config.yaml
n_layer: 16
d_model: 96
dataset: "wikipedia_en"
Each number is 500 + 40 x the weight over its row's rms, rounded and kept within 0 to 999. Layers, rows and columns count from 0. Numbers have three digits each. The size before them is the row's rms in percent of the matrix's.

# layer 10 attention query, 96x96, rms 0.125, rows 0-76, columns 48-95
120:498499478431402514598529467491523513511521484565515466469477485439439528604480472517462529512446527462522511466504450499592459578495493430501499
140:479471489445397517582532465484531502499526476523524471447516521462446504571491493493483556478446519468534541480536450518595484580488477398463467
077:517444454487404533586532465438535500490545528490510450429538475460503486567539538480457553470466522499494507543536500521590453526527487443480468
092:501482502551577511390502525465510443482485505427510518569504475529534431451555521516514493508469478536509444514495515497454562454564516522510531
059:470466522522550491435514534471495470462493435461569579441463461560545474467505553548453424484390502444515431530572501524510499399474557545466513
098:475518540530559525379476511498526507488502499458486515574471475558541472391487505513521443493486474521513434476446550510424580473541506563549552
073:496481459495620525495486544471470531458431507511439446555411520552525511519535486546517484560512513438512488449439428490395471515516514516485520
079:552514471501451563556533436479467520537512476516501479440553518444499532539453487449545587533481527513439491479523486494532494509500458396483450
112:476552503501579543443484493508500511551494496468451561539451476522561512463509499509529412500508450498495457523433484547407528446505563581502550
141:521456492504422494593504453464525492482502477509547443451539519470499508489496496489489556490486578480528502479520517505565471551478486395472441
100:463466483490481530438472504515463515560509469432509534556634499474487519430508495476545404499548484529537524556533556502471591507554514525496519
092:514489493440478467541552543533482519496515534485471452558455510525475565607492467503542480614453508503484517439530526470614451507533445478506549
090:534579499517435540457514498491500510577501479495489449546537462497493482484470506490489466585472503422537493496471595485532480507576505502489534
093:462582593500480465440507451511521517473447519525520519517507519519429545504469486471543522537476524502458521472455469464478383482538452517552466
085:533564562467456512479534478471572531497526500479468477506553497456467526463503515553547476541468451605531473502473540498527518459529509476521503
096:473456561554532545410460471538425508554509434465502540525551546534502533446441513464571453500529497472520468572468532528453608479450533509498535
089:462548478463474497460443504508442538504568530488460487535541481431540496474372541480475546493569484523492491606496557536441495435455524530539505
095:532515446540524590454507492451525468472512487481514569518404498575506504547510545524448518499468497556423497490496431481527430477478522504533497
095:513470448491479520454415418515491498572546442440502541561543552511535553456459493441489465539514492511569539509556573528537457471591533514489502
092:470548490454537502500457483457427517450491487517482488460507565479443511494492483471524532468528516523503482584505554501434529454453471485532488
091:457530435507498453424544513399535431511506536469509439504503545481558471498484537549440546490543501503460471546526576447540517457476565534495492
085:473538460455445552478500482515485519529558487484449492592547513474475522479505548492473458468509454515519460533499531553456470449449565521507513
092:416536504508601548513454479488539550489461451545505504495388536600530464469441518537475509538526533568477450552495500501464569479467489491479489
091:519512540498459482462505494491488474562508534509551548535561468436507508537531452495484444522530486480558623532402541497477469491574469509532504
096:473500435504507510517513492443442489545501555486496509495397546517541448424512590444452509527564488524494542546557502594517544475542424494518499
096:501497507554478527402582566497490496489460477462541517557597490465443480494482465523570466507478458500522549520441484430468510445505559518477488
099:463485462484464475517443511494470576464557508495571474577575534430439461451519501456483537525484475565583447467550507450475460437519522490536498
092:553540476382462424587532533506520459528536528517498465457484495449493512534478496507430528485538469525493548453474534548479476550497453513520475
093:555457499485519436463459518588470504539543545495505559580537475505503478448458488529514425496545470541447573552448417493465510548476496520560473
102:543483476572488412565499458609520524500451502464492487487565515478535458442530538477517506544390509477476530458503486473480519501495584545480493
088:454475553569534465547476476511438632502469466533510489474423527603440504582520488532530503538476512523506483482527440420512424537464505502520496
083:549502544504431489457555516536481432496524473474509519428608568469499490485489550473503458477547467544439439482536480416559508489424506556541459
095:468472529520456532467489450495437490486482459457387542545562561494465485468504495481478518433524527463477468492504536573460467506496529509574470
097:541534465423501488523543489459515489554558546528521549483413525482536545478426384498492536529510483481470459511474502548526484529519543490451502
092:579507504490505463469506535511594480475475522505563445456530422479547561525565488559510455502534520509503476462443556479516459497502465481482558
111:524498510481471511510506563577594498560474505530560494496470480460545550508522520474464451471427506514563524563468539416448548500470523479489555
116:547499518488502499467458459525582506496490517580567435441490429456526575530548518544536487498576541533538457471434548479471444505499456449497555
088:433495529445519505508488455477514547552523534481437525474521433483512452554538511480489459479538495550537528528419482494446512595478535557468522
103:550536470551480480448441479567529526520510504512526403423536491526523548520572525559517509519540576560469448446476527465438526559525484445573527
112:401520534476531480504398478483463522524519500446494532480545468514474449495524492441542463448509474507559506584519478444469536546504569564438521
134:562507470532469507520538507525544467487532493555498441474483555514495560481475506530500552526500589506440499419485493530501475482452427386509487
082:513484493472452542488438602513515527513525519451516494530585529516435516539508466490525443529452451493543421530415466429461507527536492531451482
086:485479435461420514510483539489487478550515522460485480514536531498486504426426499537524459507533444518498583523591602479483503468510485486509474
110:552482483548552386502533496540556549486498519564502425506437480542491467468564422544513560551455506496471421437425537504495512492514492498529457
122:536428493557483478501451469436485553525509480462522519526547480533481527450577491467494426498454527426569484511506482501483468568511548521473586
112:510503508500500555495428441457510515492421510516561572531504449506521533573501528493393496527531505470524476543514472509489453502541577552452548
118:458518476458504471527441479495458583493472457520519492433534510410503489579475401417555530552454502501533483536498535443529522518519502500505509
115:502439449541559467474485562601555520460460467497444496519497476460528540411490451519586569520423517492479388470445503444527511480479512510520520
093:505486453450378477482523557504473506517491527481495501486505546482515555487446509465524458444493453477482586524590581496492511452460546441503502
091:520596449447520527456483603496506451492495475459488476499504510455515564487421485522481498557435493519486427522507523426459517471470477466547468
108:472549461458464609546596515525500430526534465484494507440516545492478491483430434451517468464494482471481603482541503585557513430472493479506447
096:581540440464507488451518530456482457570455598480527484455500472526443589498478508564524484548523450594531481464522524456527481443551453476475451
087:536482509417435536478441487485545425467505501448569536531544514490539526457544516499439482506550481506452559552556598485476462521508513537570495
124:494467504506503462516518567567491496483541436443444448571506443460494545412538550497429475500443510471464489472574560450508499468493508515511512
103:563455501493478442508507492486523533518550465463541484537456482440457532441585516499432506501506466563446498469479574546500483476520460481578467
098:400469492502446520501481518493478492439494486407434520510556502511550419451466531506469502399547527478501545561576545540537533488457559465506513
107:568455531492551488489511422499554489545501513535375537510495440573542504457558491564475467490572515496502498448489496522544473522481516519462517
098:464525475490471571462497574572510419416482482402492517515521557509510518480403494484513503483507544517491497526563573511469549446439483484572447
116:521519447477471510472484510531497509469545440482512482523509504384480468590576541481425463456553510437434578479515577556465461512548477504470459
101:511471552523517557505484406543547461426469522456413533537522447551576500503538550487429501462591552467478478533534538528522488511482532522496507
123:441454479542466489516528540510532463420516508478502563525446578545500409488396499527506507450542497467512512519503507532513568439430475478516452
117:466518521489493543504540497430485572450550469514368548521446462468522412498463549529413536451569520491516518506515468564542498512456532453448484
122:501451542491508464544441421481520525500451467493459473512528439523540544511609511439423424492526511438509507525528551524565456552549554522449519
104:522454571572557402500515473510528524510465419540498457534542418491507524554590582505516471492460521520520477467505496539491454507518495480478533
081:532547418525593463469525509529501484439418521436550464480519537568508538432470581450553396527522491449543444494491562488426544464522516532498468
123:563598530508457384456515575489441477458547515465502512532529495519498456495559519493534488494561493498444460511490569462491468465509413554552495
113:524493496539455525489510552602508493519475478372484487535584574565522472448484491532477471455463493502557445489483583498514551460510504543515505
094:532579446501507498465573557457440482463518546511554496540423534485470456464464528474519518521535482536476451518445463516477512452564445530572448
103:464491522474489506513478545558519482575504465385495468533583436573501462492627488531432448499523481487561457455488570446466498498440561523441566
102:471513521527475565507421537539466510535478529423515533575531437512518433490487483497454470445516443480496487572530533482438512489539542570541581
102:549616521474427446484642517533557464427532481463525462538524581507494457519515463504534526518501502484502504440440521508521520422487414546544436
093:510512505507500390447600487527554457480496475491463475433545581523471538466522485529556411503495564508490516435392561468523516471410520478478497
138:436525487503502545476487597525453491521489536426466519588551475509524432488510494472447438504506406484504458544496537474460524474562503569534551
070:510504437440554445432522507546562471436471527503545510532490586565500522450459530488534421528546512482437441533442468430509547498496499478489458
098:510496492609505561435566484533504529514468551534447540553442461412537479554486521468527544447511504443470495501493491517511547575469447528496508
101:499518532519502384472545466517585552460502455431491536473505512557544545446542515432588453475534538484521545480491582501521527452509588464488455
095:583530476468505550439495541521529468457446472512550492463409592504513445456468507529465520500465521489456495477558547497556528476475485478442444
# layer 10 attention key, 96x96, rms 0.127, rows 0-76, columns 48-95
075:501524487486554525414482518515499523533524502443448489562512502549490484471505475479532455542491413552517449485506546476464535475534566586500529
146:519478497487490513549531464478543468501507456553554463450491501478472545553486500540493519514461612494520491491497439492580460545460493392461486
078:491464537467518438546530504483505500476479533548492474467480500482497579495458466493495533550536588452489512457457466465521452489482518458464485
086:505535519482466497488500558463462540472477558471473571529509491549522436474525499460501532452522375528523494523524542523480480451560432592572457
095:494517507498517484481544533510474497514454600450510530516517538485552495487516510474436490481507417521476466506482494384513510448562450575593468
076:516539459501466516444493535480470495465444520438507563537520544532481440489502502492501533464504388509470521526545547510475537488519461562548475
114:479511524541450541506481418496501509497491437536506524498543449505511449502496533543507557482473575471496492549518539527486534525428515413477524
067:470473498546572494545466479493481498530493455608501468504440457558495519538472499531528500515517609466505502459518485513485547502444580465434557
178:488494506504478499533527452496521474495505446570537481454474502486494505516484528540491524497509601483515515493507490498524512531422538377437518
066:479500493535487515556467463478466532516470443542524467474494445532492483531474514512504497509478569463497553491479503528513537521452578417414551
087:541465561509464481572516497501561493505508497551536476478447497462483531557469455544517484544483549500546512452483443490525463606455527370443528
090:533478483543498573491480478479512499431556523492393485509578548466498514460460507510503501492461525480482413475538528530463494467506519466473463
090:516452514574531520545492468482439522480489453531524551471565613503473519462497435484466461520439497513501527478499466486447507542481446464477489
088:502516403499469540508513530500429455520552458503517507463499592547433482433516497466548489471427497448427434475522516552521511530501480517575444
092:533460486477537544513548470478499484519510529569502483472367517492499483505454469503493552502551491445507600456476453503498456505477532480471482
102:522471554487531455592530499523547541517491513543472546515383413505484487584501500549487529466497524504511600538432406519503472568553524481440535
086:553391499485499406529520480513490449547546491470500526520514486529515584502594545470529509495484561505466481468517408492510489485505475420438515
084:474485480482533464491476560407468535475486417508543445484573558564470451445510500492457529479501570491513443534502496521500489432536472483497488
094:521473522560482459508503481430498571472557490498433500508583616505439457444526495467503526534517492511499520503463477576444536563479511422448552
090:480567506463460480501509531523518417513542398439476551506511507514505449484499569509517491436538538507467442481477475567517418544516503488447505
084:489495543490553557490531510436509516501470434535507556538444528555531551509499519487483556448542540509473590524464445496508471478531449487542484
083:514456545520450444515512487462481457495478521535529464414439552532466550514467443540518447492425567493495489481507402479589502550490501408468490
092:515463488474529505515450496447464560525475486514531550598500391512528459538591512515474533488484506464493603534504500524440490551519536516533569
087:486520515489441517544462505488460573471565557538492488474484586478434547476426496491482559498444500488456427478560486574565485527487412498432490
090:473541557472486483529487518466513474442488460449493588557503465534457542490512399505516529470530510531471550542496448521499405515532583491441545
096:489462506500487538551534501521514521523523497555543516427410500476459539565419491500481519472411545522475517470531447511649499473488445461512422
095:538492437525400560459546489532561401474489481442514529410550534558522492486536488468582469492500512448448476491485493470557477493490504402438501
091:508574482464472493413531524496487406437535497454480469495548613478466576484487488519518513527546486479487481476516497487453477441436439525494467
090:516482489420450545455491534495554489505532529501506495456429460461479606494494455452495511552449523525547553537565591524511546498460433460428532
093:474484496505503517483515440490545495511484561487537496468532492485502499500585518444489488454513451519592500510550564420475508476473515540516504
076:542492444536464547475476453531503495430499518490508526494506432479485465502470531542558538520425492444497409553506513495489525498517512513517498
082:528525441455536526442544540528586436504529510510507458425475573501497525507466423483555442508551558480491502466477430427523458459525474491497422
112:521566512543593543485487415496496448510598545539471461445338448525475563537510395500533523531512497467487480519549455491560513487480492462495487
092:466486602428492480528543457512497448513421528455535583487582540542562473491520540501511492439462496445490435516472511456445560511531476506503478
098:457499515444400497503478524524538521517454521489491587589598494475530422515473553551447470483519484507535535472495460499411464538542505518455509
093:496530524472443473492529574504541463560518484541524498530524485440440588485501430591512493575523511555558505471464481466477441522492566470495553
089:493499543483518472433459530518467465523416515552514520536530493472487505532487515562463487487533546477489492515466501518418452571471582492464517
128:473523512532542494492521465488492445412521540422495468500490471565544540427505482472562487490552480514483520522525584463558548476498488513543506
075:511506454499512469484534429496509434500479492467470526494520463521489443493482442537478523466554544515521493519501554471461441438495524546503474
133:443483491525491514543491477470543517493551454432500482521499471506503518460522487436524502503458413543535507487494524470560549435492480489573510
099:569507466490512501489544482501481520467455552522480548513525478537496438531470523562459508483549590482469513549512492492427441494484537515437470
166:471470466506489500539530505483507525485556544439500497500456446524505538493548458466475525540499431553503513487524511490517481451517485564591461
087:462449508555463453483437526472418535503440510522546465534508604489495501476487546472519518540446534498496534470443468512464534508540510476552507
097:522544506517477450501519478512525407450537452493545538432481526504473566531555500499460502453528538513456463431496449590522439595516486514507468
117:411480540506502484508471443463534514509484489432608505498525413561564502485573502498504489461496465510523512525470521525624522504518543478484559
105:506516570495520489531535473483512460541505463446486459528519439573483514493451518419538505488532451460484575519468512508611566487475489466467518
117:514517486508524505470548516449486530450517500472434593517439506564449486453505488497528507546602449537511511480532512560455468401564533484451483
105:508455520524485490500456498494557514469475489559434575495488527608508527502541460521399501448501508457508473476487494507489458499479549531581496
097:469473511500453504473440517499422468544446499546574477521509561521490512494494565442505489543514573509426512488464510536467521519520519477547528
092:449523479495487488501475528492485457525546505579446509514425515507467508502483446462459552536474486552574504455540543490531536448466460498520427
104:570425504454553547465507513500440498464484548551500473505488566475535433534505502474493518504469525518518518545498448583429520492531530528470521
095:486508481535445464466469562485476433521514503484470417535512576448444518526470432501491512550471518564551524460464453512497487538465545487559464
083:407477541507454417494492498548434520473437500523544455480516592474514503484493483429538549550421463455500510479466501492496577449456441493547541
116:453431517525493495506491513489524496575502424588496516489451500578482525445581573516458524418451524515514447465463528495563494494512463507540547
102:458501477527451530443488544540435496513465473555557522405460630497462516476489465491520493488470502535501448487481482479477473507502467499544525
104:488471516503491528502452484487479606462395547544497540547567554490524469492479587505485485438496507449472517570478495469444547497537521521485550
104:496481565523517459493511432574551477466485516464540442495577469533564494491603512505529476467499493433536437529448458497517540603496529505479553
097:491493537485566535511457496480514468493443506629460526489474511433545500585441487448441532466474520527531515544537521481501521452482464538471496
112:490551483499529532474580477531498487533518485547534462443417538541494469492559476558496521550500521441473504485558557467552515449491427556471535
105:475513565497541506494491448545571504486418498503456472484546474471578507510489500506511468440500482388524465556485508476523536549477499531437553
124:576522519485523510472460514510450497496436525574492522449487512432499528554458496515486499467533549493441517554518419551436460526550434519506473
111:526545511491500541520511508470495485474448568519516548516543489582511435491519586530482449460482521473498486548499491408484504527519473529397500
116:460457540519516495468519479505528540535487470420478480508543527533503529377529503528547446541519455399539474572459483461538548531547546475497594
100:458570476510517605472467463479556489559544437458481502413439446545496543487517534572516452470553485472483443510509543464565463563500544527483545
107:479471486474456564538554479517522480558508481563538474509465581485499505549495447509470559484440521458474508516459390511536483506465465454457460
087:507490556461505541493452527459537454503512541552466502490485478546538543399463504484495476518423460502568489459441552502435527438544522544529533
088:488490531522436505517439511465494516515469501482486593493543468499498505391517481458490530537439441524516536493507520473463533534513503522538581
102:512518534463505435434551523510501520416514541429454498520559498519494477470581475519510447523513417486519487527518585439500497484519491530598515
103:533485574528521489518494463520533555446525537443483511523529459498546552461458506493494560511516420555478546518507524510461467513528432536472498
097:501505504497474415466587522513482470438478530481521486497538569552487476517568455471515453500481364519507483531496470442536498483538471526561476
129:515506517481482542504450509485508468558470521558519523468483435403534500499446554534517563492506547505519548519506492539478501509515537449447511
079:519482508512542545539434469527519498542522482526481477519488440500536489451473542529454527490569631518553509483492460534475537539482548503436543
047:495505470528439463445564467534538525491472521564560561417469598490462542549481488534547548465478359478447472541501447468500469532473448472491426
228:505474490490466535547493438483547494578522451559517505449492492482506519512486516544506559477517617492510505479488481531520497532435500400433515
091:470602536456522527548482463499498529468540481544491532461485478488417450570557525534472430476441512492479478457498542483436494549454517509503475
095:496512522469456545472471553557468474565557495425527448530508537517507487505493495566384516579562542513512471469488481490453562502514503513502510
091:367505566454471458458499514492521470560610488492409522552507427519493568545570510479468486515540489510523512562458588492426466530436492510472519
# layer 10 attention value, 96x96, rms 0.119, rows 0-63, columns 48-95
107:491450516484512520424502495472568501374504523514475616511473516462575542569518405541532541409536509418494540531490520466433439426468490518483494
127:497427578544511471492499486497530501459475525512509514470497550514594527499485498581466485480515475536567520453516503414528434507413496506487500
107:537523411549516569508492471553524431481564494517538493529524523477484534458522478505569491453485476479518504445512533526533434507490548501511437
114:562424496452549430498538540467474446443545477553521550451475548530504474520517518451434481489546495523486533586586475448469466505463441508503462
114:443462449457490565434436434429515420492526472480501543493558505471479492526528452454467533490454506448541515554428529528467547464493433480527549
121:553533475565513427538543468489586487424499518492429433481497508520550423470470529570439498467492511500549464556520492416472513524509503535510374
120:502452522565493430495475481511516510453510517492513506511491468515550540486488547466560472514486518444433528519470555518511517520449450507491513
111:451429456522460506470563458601498537525539494500571480513506576510570483505469446541495516524441470415497437504564521539475468520501535484532508
103:540483543515514525434415514462500545492487550545464476494546523440456542510492434410541457484470517444535481529551463436499463483506551464506504
113:426449478523420534463488483514430476522445593478534564483497501488554491515550475520530524558463484560480478502451508554514496485479496489429535
116:495463617518505512588459515513535501497470488526525433493469487545441516530494505518479499465489497548531533446467482460552516533507500509563538
103:449526489482510425561507491515443562489438529521508467532426442583509465562446573472515454591557503484467493501551458499553516546535475501470483
113:442539506478489522498471484470402605433419514522453451542514530512409521542422506493535516493566508460436502502604498404459536483476473506482468
107:559486434532523501579545430515489500522545482490497544472466507458510494538528474504546460516452515532542453533436467496460526486485521499463466
119:535419492477474436517433501519524543551538486479480458467504531497531482502398520473525438527432505509516514538576452475510437540475509477504513
115:568529485462492460505494539499545416437501491497529497432564498492496445542488506497568478506448502418491544473438459526495535507502535475485483
117:457431578470498468530517526573543485498536496454533538509488465531509539518514516451582411555393504500471441473441527483518518504528600516538480
084:547482534537531551465493464534558444483521445463585459502515545515502543495482548495474524470563508443461564513469545517518571451455417509447521
105:532498481499492508505490474518462485506552474499487516523465578505470455474463488537404547451502495542502439422447527441440528519513589541555535
098:482508534493540472462521521606462510507465500468531462586505503514480492472508535535520487494476523432459458518438580510495513489545559490513511
116:535444497535521460524516442508509438593534437447569460472552485514504430463540496520431473485502512456469583530463516524490514524474443488501463
113:510460578501550427490498500475468468438547513516501458501499528483477468427515471455461507483511533428495501575479451414426487489548545528552392
118:535543488505511521506481515421530480471519470515511422445480568493496490500523514508526572491492514560583546495552410500525493460460479510464497
135:500538437518489481503490478499466528474560506467571546510515476567490556500523497476543445629495515504546432453474491477532476492563578496521487
115:465437419498492557477490508537546442523492495466462539550537512457500382539562490533458581497438482508510536524452531493523465545552492461512526
111:493476456518524412530537498523477497391478537535492456460510484545502477549544573537513552496427493462459488512474455478572492549500445499544486
116:482507569466484378461505473498546459410550547507532512444562504499487506528478500522526455539492499500484465493450445483570529524525479495523478
096:435452525512523500510517493504496488533467518525531538492478433483566502598537479553538465523447519536534477542355524484493508512528518497480513
110:568480447478493511518443565524459503504547502474464520527465543491475426527497531510440461505475504455523495462416487404516525499523507492514610
126:498469503492495530507438432539482527500496471517552489490511508538433486447493449472494479513557492499491516492534476498478415524534549451538416
128:419474620578489456514531497487492594496460528493514444488475518494517531458521484555426515567492508540591415494484538393487499490484520543508485
142:594436482531520532466543486509559458433495480496522590490441492475535507523529519423561548465523516558407552539523548540481500473497457531469410
089:521476434586541487480526414512531539511574537480434560523459558485471505527492480495538561475579491501488396531489537547461536456471467515502449
073:508471535528592535454504523449507537463539507469503516512486438480500517582482408504512504485547505471502464538483562576549531482455412496499495
083:445480442549490568450515466514530513533518512461502499493491529524484505490476537480538504472492501524570518499484498494570525505488489504477404
098:559509426509574547482487495529531524481548484465458597504488478501544542514451469526511464515539500465568516464475520511530520411403492535496455
088:501517436554525489510458479496482431547472489518524538520461512451523460478524473454494562493574509469558405421414532487522508472484488507514459
093:497530524494508482455550524509451582497486527452497415522535515509470527568452442510433404542491493499536555569535501449570480508415484513474510
092:486500552450427446485526511515426539513539495497518445571524533497547570503564511459418494566428494510467487420492462466461449509568533488475537
102:535427475557514502499487454489576519507536421490429533532490563462476430461485538552554531476480487462531539557486509573469513481497449499516559
084:535458374498565498513425431510499486481448577494506446484499478485509446429459494505586536461520506499518534525549503451554550468467561523520398
094:454544480507455556464486526574525454557441408516506495574526563464520497541480553484504514459372503522506587456416481440494483501516487480509576
082:526519578521542484555510477509523536444494511508475541493497515557448485471554504518500553552609516495527443534460490487471499494501507501505464
084:481491509470518438501479477512419459487386509486490397504523555488507479460513480499510496478472492452433586478506472393499447525500553516464456
096:590494476597529407518489477471502502536570482483511452480511454469462509535498471517426492503527497469509459501462541497441497442499517473489463
078:484531519445530502540490508539513435476470543522505483525436443504510469445544482524526565492546525508480443432496517575534508478516460521508544
089:468578460540536447483463500444483558463383508503422509449525455485504554525521444550458538531553505527506563498488497469427438488454532518499489
093:533522473508552547543430457496539486454541480496501542547453464509455503451521521504610540516567510531535514446541515532521503454537565501496464
088:514544517524458525513440509417465510526448532534536427426530409448499545511515488470466540502529496591501539507561499395503447466513585470506438
095:539554525477436442521569551567495452541454495490507432503505517557501484521480512505462468518495484459483516460474518485579580515483493505453469
089:546444556473475549550536528490539452523653437510484522473492500584472457504506511545503447553489490491533485481521542565541577487496441477520550
079:449541423493491519514507469554406464473503483508473462570483535575501472487472557552520437531426492480542544505457433474506493509489528525529503
086:517525511545501441536474495457546447476521476521472559509466445553502505428582509500526551529535498495477473440460514554433514476554515472513482
091:565535466510460549534478486495449546504556487508464502501521503483463594510446539471498456518537503515477578444527529524487518502501552492481480
092:535428457588498456534489480507527525493583488495464465523512483552485515507516510470539506450523491538537440486495471497537505509545534464518432
095:433463567441524509478541530519370466525464521492543482532514516550488520529543488465456481544499512513511502459544462536498421530548528447479568
091:425481549479575454404559465509454516522483533480525459492512552463446498491487467558423484502494522484540482543499493578452489492494443495500592
086:514536439535513435492471503514400564509557536464465448522551423495525535605517495482451486508406497555461567454525494436516486507495560484495435
081:425473430466515457457466531483495398545456507478512447454543484459534487578420439533470466504462513413444568521472504430518526537465484496504542
088:437404489470536500490475492473566456502538475500504584582502549442464503404482529504553533484527508456596498528541500522470455499520480504515564
103:487478550472468540532464500484544446487528458526527453391518493487478521440496518525479465557482499499413497483490506463455522525486532520504544
088:531527532515480525509524530485549407547535464545551590567459442482515455461532521488402495485437499500529549435454584569478497517504465475535505
090:487452494458455551480521474443531535499493500503517559437484593454473527449442499470511471469565479487453444480535510561433562578480462542522505
090:432487451428561525448494471450445513478478557519560500565482502417507457469497455516492488486504519508483479482542549588465517501503447534497585
# layer 10 attention output (transposed), 96x96, rms 0.131, rows 0-63, columns 48-95
109:482517472510518472501547432527492437486532532585529510504525435493458493427504501502545463461507505488563510515461488543518521493486568461564527
124:521545559511566441470434438469516489432489453595488553470539547446450478453514507429544488530459464556488501508517499516509473507517501520551437
108:540451472431372503439512482500499453512510460587440516546489536536511525459467509551463518517481531507501531526507488514594577536503544518495455
109:465538505481511484516505427499473538482502535595432515478474557460527523431501436493553521438497437544503480479486487528480467518531438612505551
112:445488491469575512544530474623442495525504523418478514443483449573539539494455516540511439477537482487537506495506449557464516591432489493455503
123:497529540493466471560496559384521481497526505481548500482536473454548401511455527502543511529549546578488491468494506471470462461544482554548498
120:528532471542527468455552443517487509434506548455536503465530531508464527485494502485559494513499506488555485482532503510505506511526501668513472
110:493435462535423520480493521501516457600521488562480584582566419521546482543494510515464479526475539504508504516482488501479503547467456568534506
110:488517437410502499491490511581453495455537502567492523512502548577452475537500423525539487438488490481503507539461468519476463468507594392552477
113:523470520554514493516471520489471490502521496479475556496513454473473530535558593463449464506449475488507495526487475551437484551442432524491498
113:528492525480623459442447441502500476495472469529461483538522597512538452517477509470543522516531483503437510494530488490544485530514432434472434
106:528489508568498462515525540369534528485492478420483492459522522517478519543529528455502523536549501519514411463492507425508484484524458512438489
111:403540447481552524514509524471517457520557534507513527482538569531454511550508502443519525472617443490498391521448475506489462462498529439562499
109:529527515522436462440468549486564550564533457449480469449493504474462495510470537474528439547449553511502473418481506515472511582650579542539489
116:514498566492549469509429496518499534481493498502488546479531547535475500504502428493544474480505416498509488494533444481418463479497513606539503
113:550474464434455524536550541477472509462493608395586465489475490471470458496494503488536455469544499460513500503500480546483511567616500482471533
114:556387455504420480465485503481524482495412539493519450583517507499456545502468474498546536549467568446547456500553524510522525518533544531484525
106:486546526543523482507553459493514481534467498473501459518500493499516557489502526473509479552473548518562498477510512512528524510520514546480481
103:446454525495512500483483510530546415553460429582462516506518502493566507476458521545493572499521512499468526473488546420511512516437455499583502
110:522484467539454502503538536468566445520459511535582427554520480504484568565491489492523507551465612474489503498551570476524500466478566427485487
120:544537544581530501501539501542528539497450517392528504468502517476543512475485534480538450536471512520487524459527508513483497574556449644489485
113:477480450496437492557520538448497486517471544478499539510520500491586478517460483525564513485536522516533467506469495488440501524497534486526502
118:478533583491571458527472500472521540514524468437470519485497502515485482478574466429476464552493486516484540474534528555508479446533571410458487
131:533460467491389479490486544486483565470475462435452474519478484543514537523475518567466561545478551509564461536542459436533521547514529438517502
116:532470530527525483479504529578499414485530466522465515496479422500545448521519510536481478454491501499413606568562549489518480479415407535508475
113:543509457484510486447547484461470492425541558462499520455489579461505459544434535472541498459551476521503468491547467506515501549528396564458452
114:517478472482476497512524527417498496456447528441534474487472526532512526455466528494523526580541528524572459481556436491455487547534476418457465
100:575469469593497495485469567523512476508478478440505463506468490478503489500519558487516432538442579470497525434552542498480486529495479402473482
106:459500535560509418490526517520535443476504476479500427487462455519496493529555492562550544495492503499448543521532581423511474492510511524510523
126:543479494477561491466457500503486515530498468568446564524523585576538519506477485534495475460502441493397493525479416494491512539481502405533404
121:486518493595552475527416524437492471476486443505483551519543527496528451509484502452523549564475532530506525488532523505492436440484507426552429
136:519533496516526485429547466470483457485512505560464485502510523469508529476525493467501465471495534491509486476477471555505520485543495586532492
086:480472500469510498471531520556479501506489549492435545454452412486481479511574494479459478438482581492469514522517557490552489532503580526475494
065:541476483480498486411523534502455473506492536543443536504493566483523586490430550427522497520500467509455488544514481490458568481505503406529492
087:485497516541554509483519516511512520452530483452492528473530536470459455530580495473390502446524479492470456500560475537475498550441550523423484
093:460433540476447518502532528547454467508474584557428551430466466489497528503511507445450495492477500511488508533539569473503477500554587555489575
081:484414512500423492559544483566524457424445507539523523458468462483495446450467505526503444472487452489485554562499545454524544555530548434496539
097:508474494497556516474436514434459457536508509530539515497543564413511531468545534475553472466542450532496485497506491479491488434552462539518535
092:543476465519498499502499550538537455524455455473491473491515474532480463460455503563547495459471529530536501523508544521471476493466431483588539
101:432528547461491498534520476502492517496523509535489497538492479512539524608558534425448525502550564465458474518535472541574504503507551485424482
080:450469539505509508542531496450493555453522495486531518540437500489462416537564466450427500503500433512502477498486499501509508572464574531418472
080:497530502510439521530444527581507470487536478552531542458485505553472469498494545513518549536495582521526469522430471500517515483534494455451571
070:483522501460449458509557483440495501572531514490466522518521472514519473521552448535469455551490532488514487458526488491498460457542499529512447
080:529461482463495537592514547461481518545535412558544491545480515521526447523449516541549489511487422498547490496467494519505537495488438488521563
090:489452514444477529518524505477472509449456512603489535531487468483555556443466510513581469459425541479472555571484547422526470534530541536528560
074:515505516494392509546524455543502500508475479532478526474433498536502527430454496529531500530512497499522475446455565454430552481559523455568481
079:502491535480490492530441543507471490475573569608527455510509487522504517599483507512513451550421417462479527470456450544518432423571509463481521
090:480522518483436512567585478513511542468533527571455513486422467533524444540548415504469513537449537450448480467468517488500473522535524534493498
082:546455479562569499579484531451555502414494474541562456516489588523493445431479476553518466495415462474502520463439432534462431553468487478480488
094:501524478480453550490500428466498462518547463491482534492551495493527476374490507489624502466504482484528497500531593452450550462481503566566578
082:450585528507471515486519465551505447532483572477439487466575482461531533474481473444493534528543553481437510514582474523474524471520513508542491
078:426521529498516475521465495498538484523520490453472521496508473509518462551547477442407518531555548544464426508553619480525463497487564620430553
082:515534537472403512556584443528523495455510535527463478504486453559555496498476447526516487533435525456463531489467576484504492498535539482541496
081:469487439479476494479449513545523437462529514537444481512442428541509415467557416454594480454487527476432526508469532470516469551502475606548569
092:518498547441428505552585501496546474420460459544473508494506502480547476506513449459494494520434512482395550529474526441491504598499526471481486
100:539518450519498507479494569528505481523477447489582487471510519452507521450428494558559509512516477511499534494467470448465504464504394455585515
094:502546502468523508447448551521476506542443487512539522500504541458517635507497564547522519483566473551499515494504439455514503419564431495547487
074:504458492459503550445481569546543477530538536505521518509472517477493435555448442501536467516410528515494493587478504545476474505465498553539582
067:499518526508492482482491464480433505561530501462556522593499474457489571497456517456534503587460484468585522484472516514548585436495473572511525
083:486521498544469450527498509506441523468469447495546481519486484516524503568578537472433571495529530471464490518477425509593496466509481444462463
102:489508528548530436548464510475502499503511492463470467602527433531423483538548504488431515555505479465572498457520454586518477529492485538500463
079:498487471552495526502399465524503477468486573417599482523532499486528458452504515514568507456508567454514528570499502509540491461519575456489542
088:486476456457482426454452449549524469490445469464463452468489448565477539555493508486476542421595420521491516530530500532533553560492496497527454
084:499517439492508469470445524570500531540401495484483482508412552533483626525460558520493520497545467555493480509511508493468525461513541498585462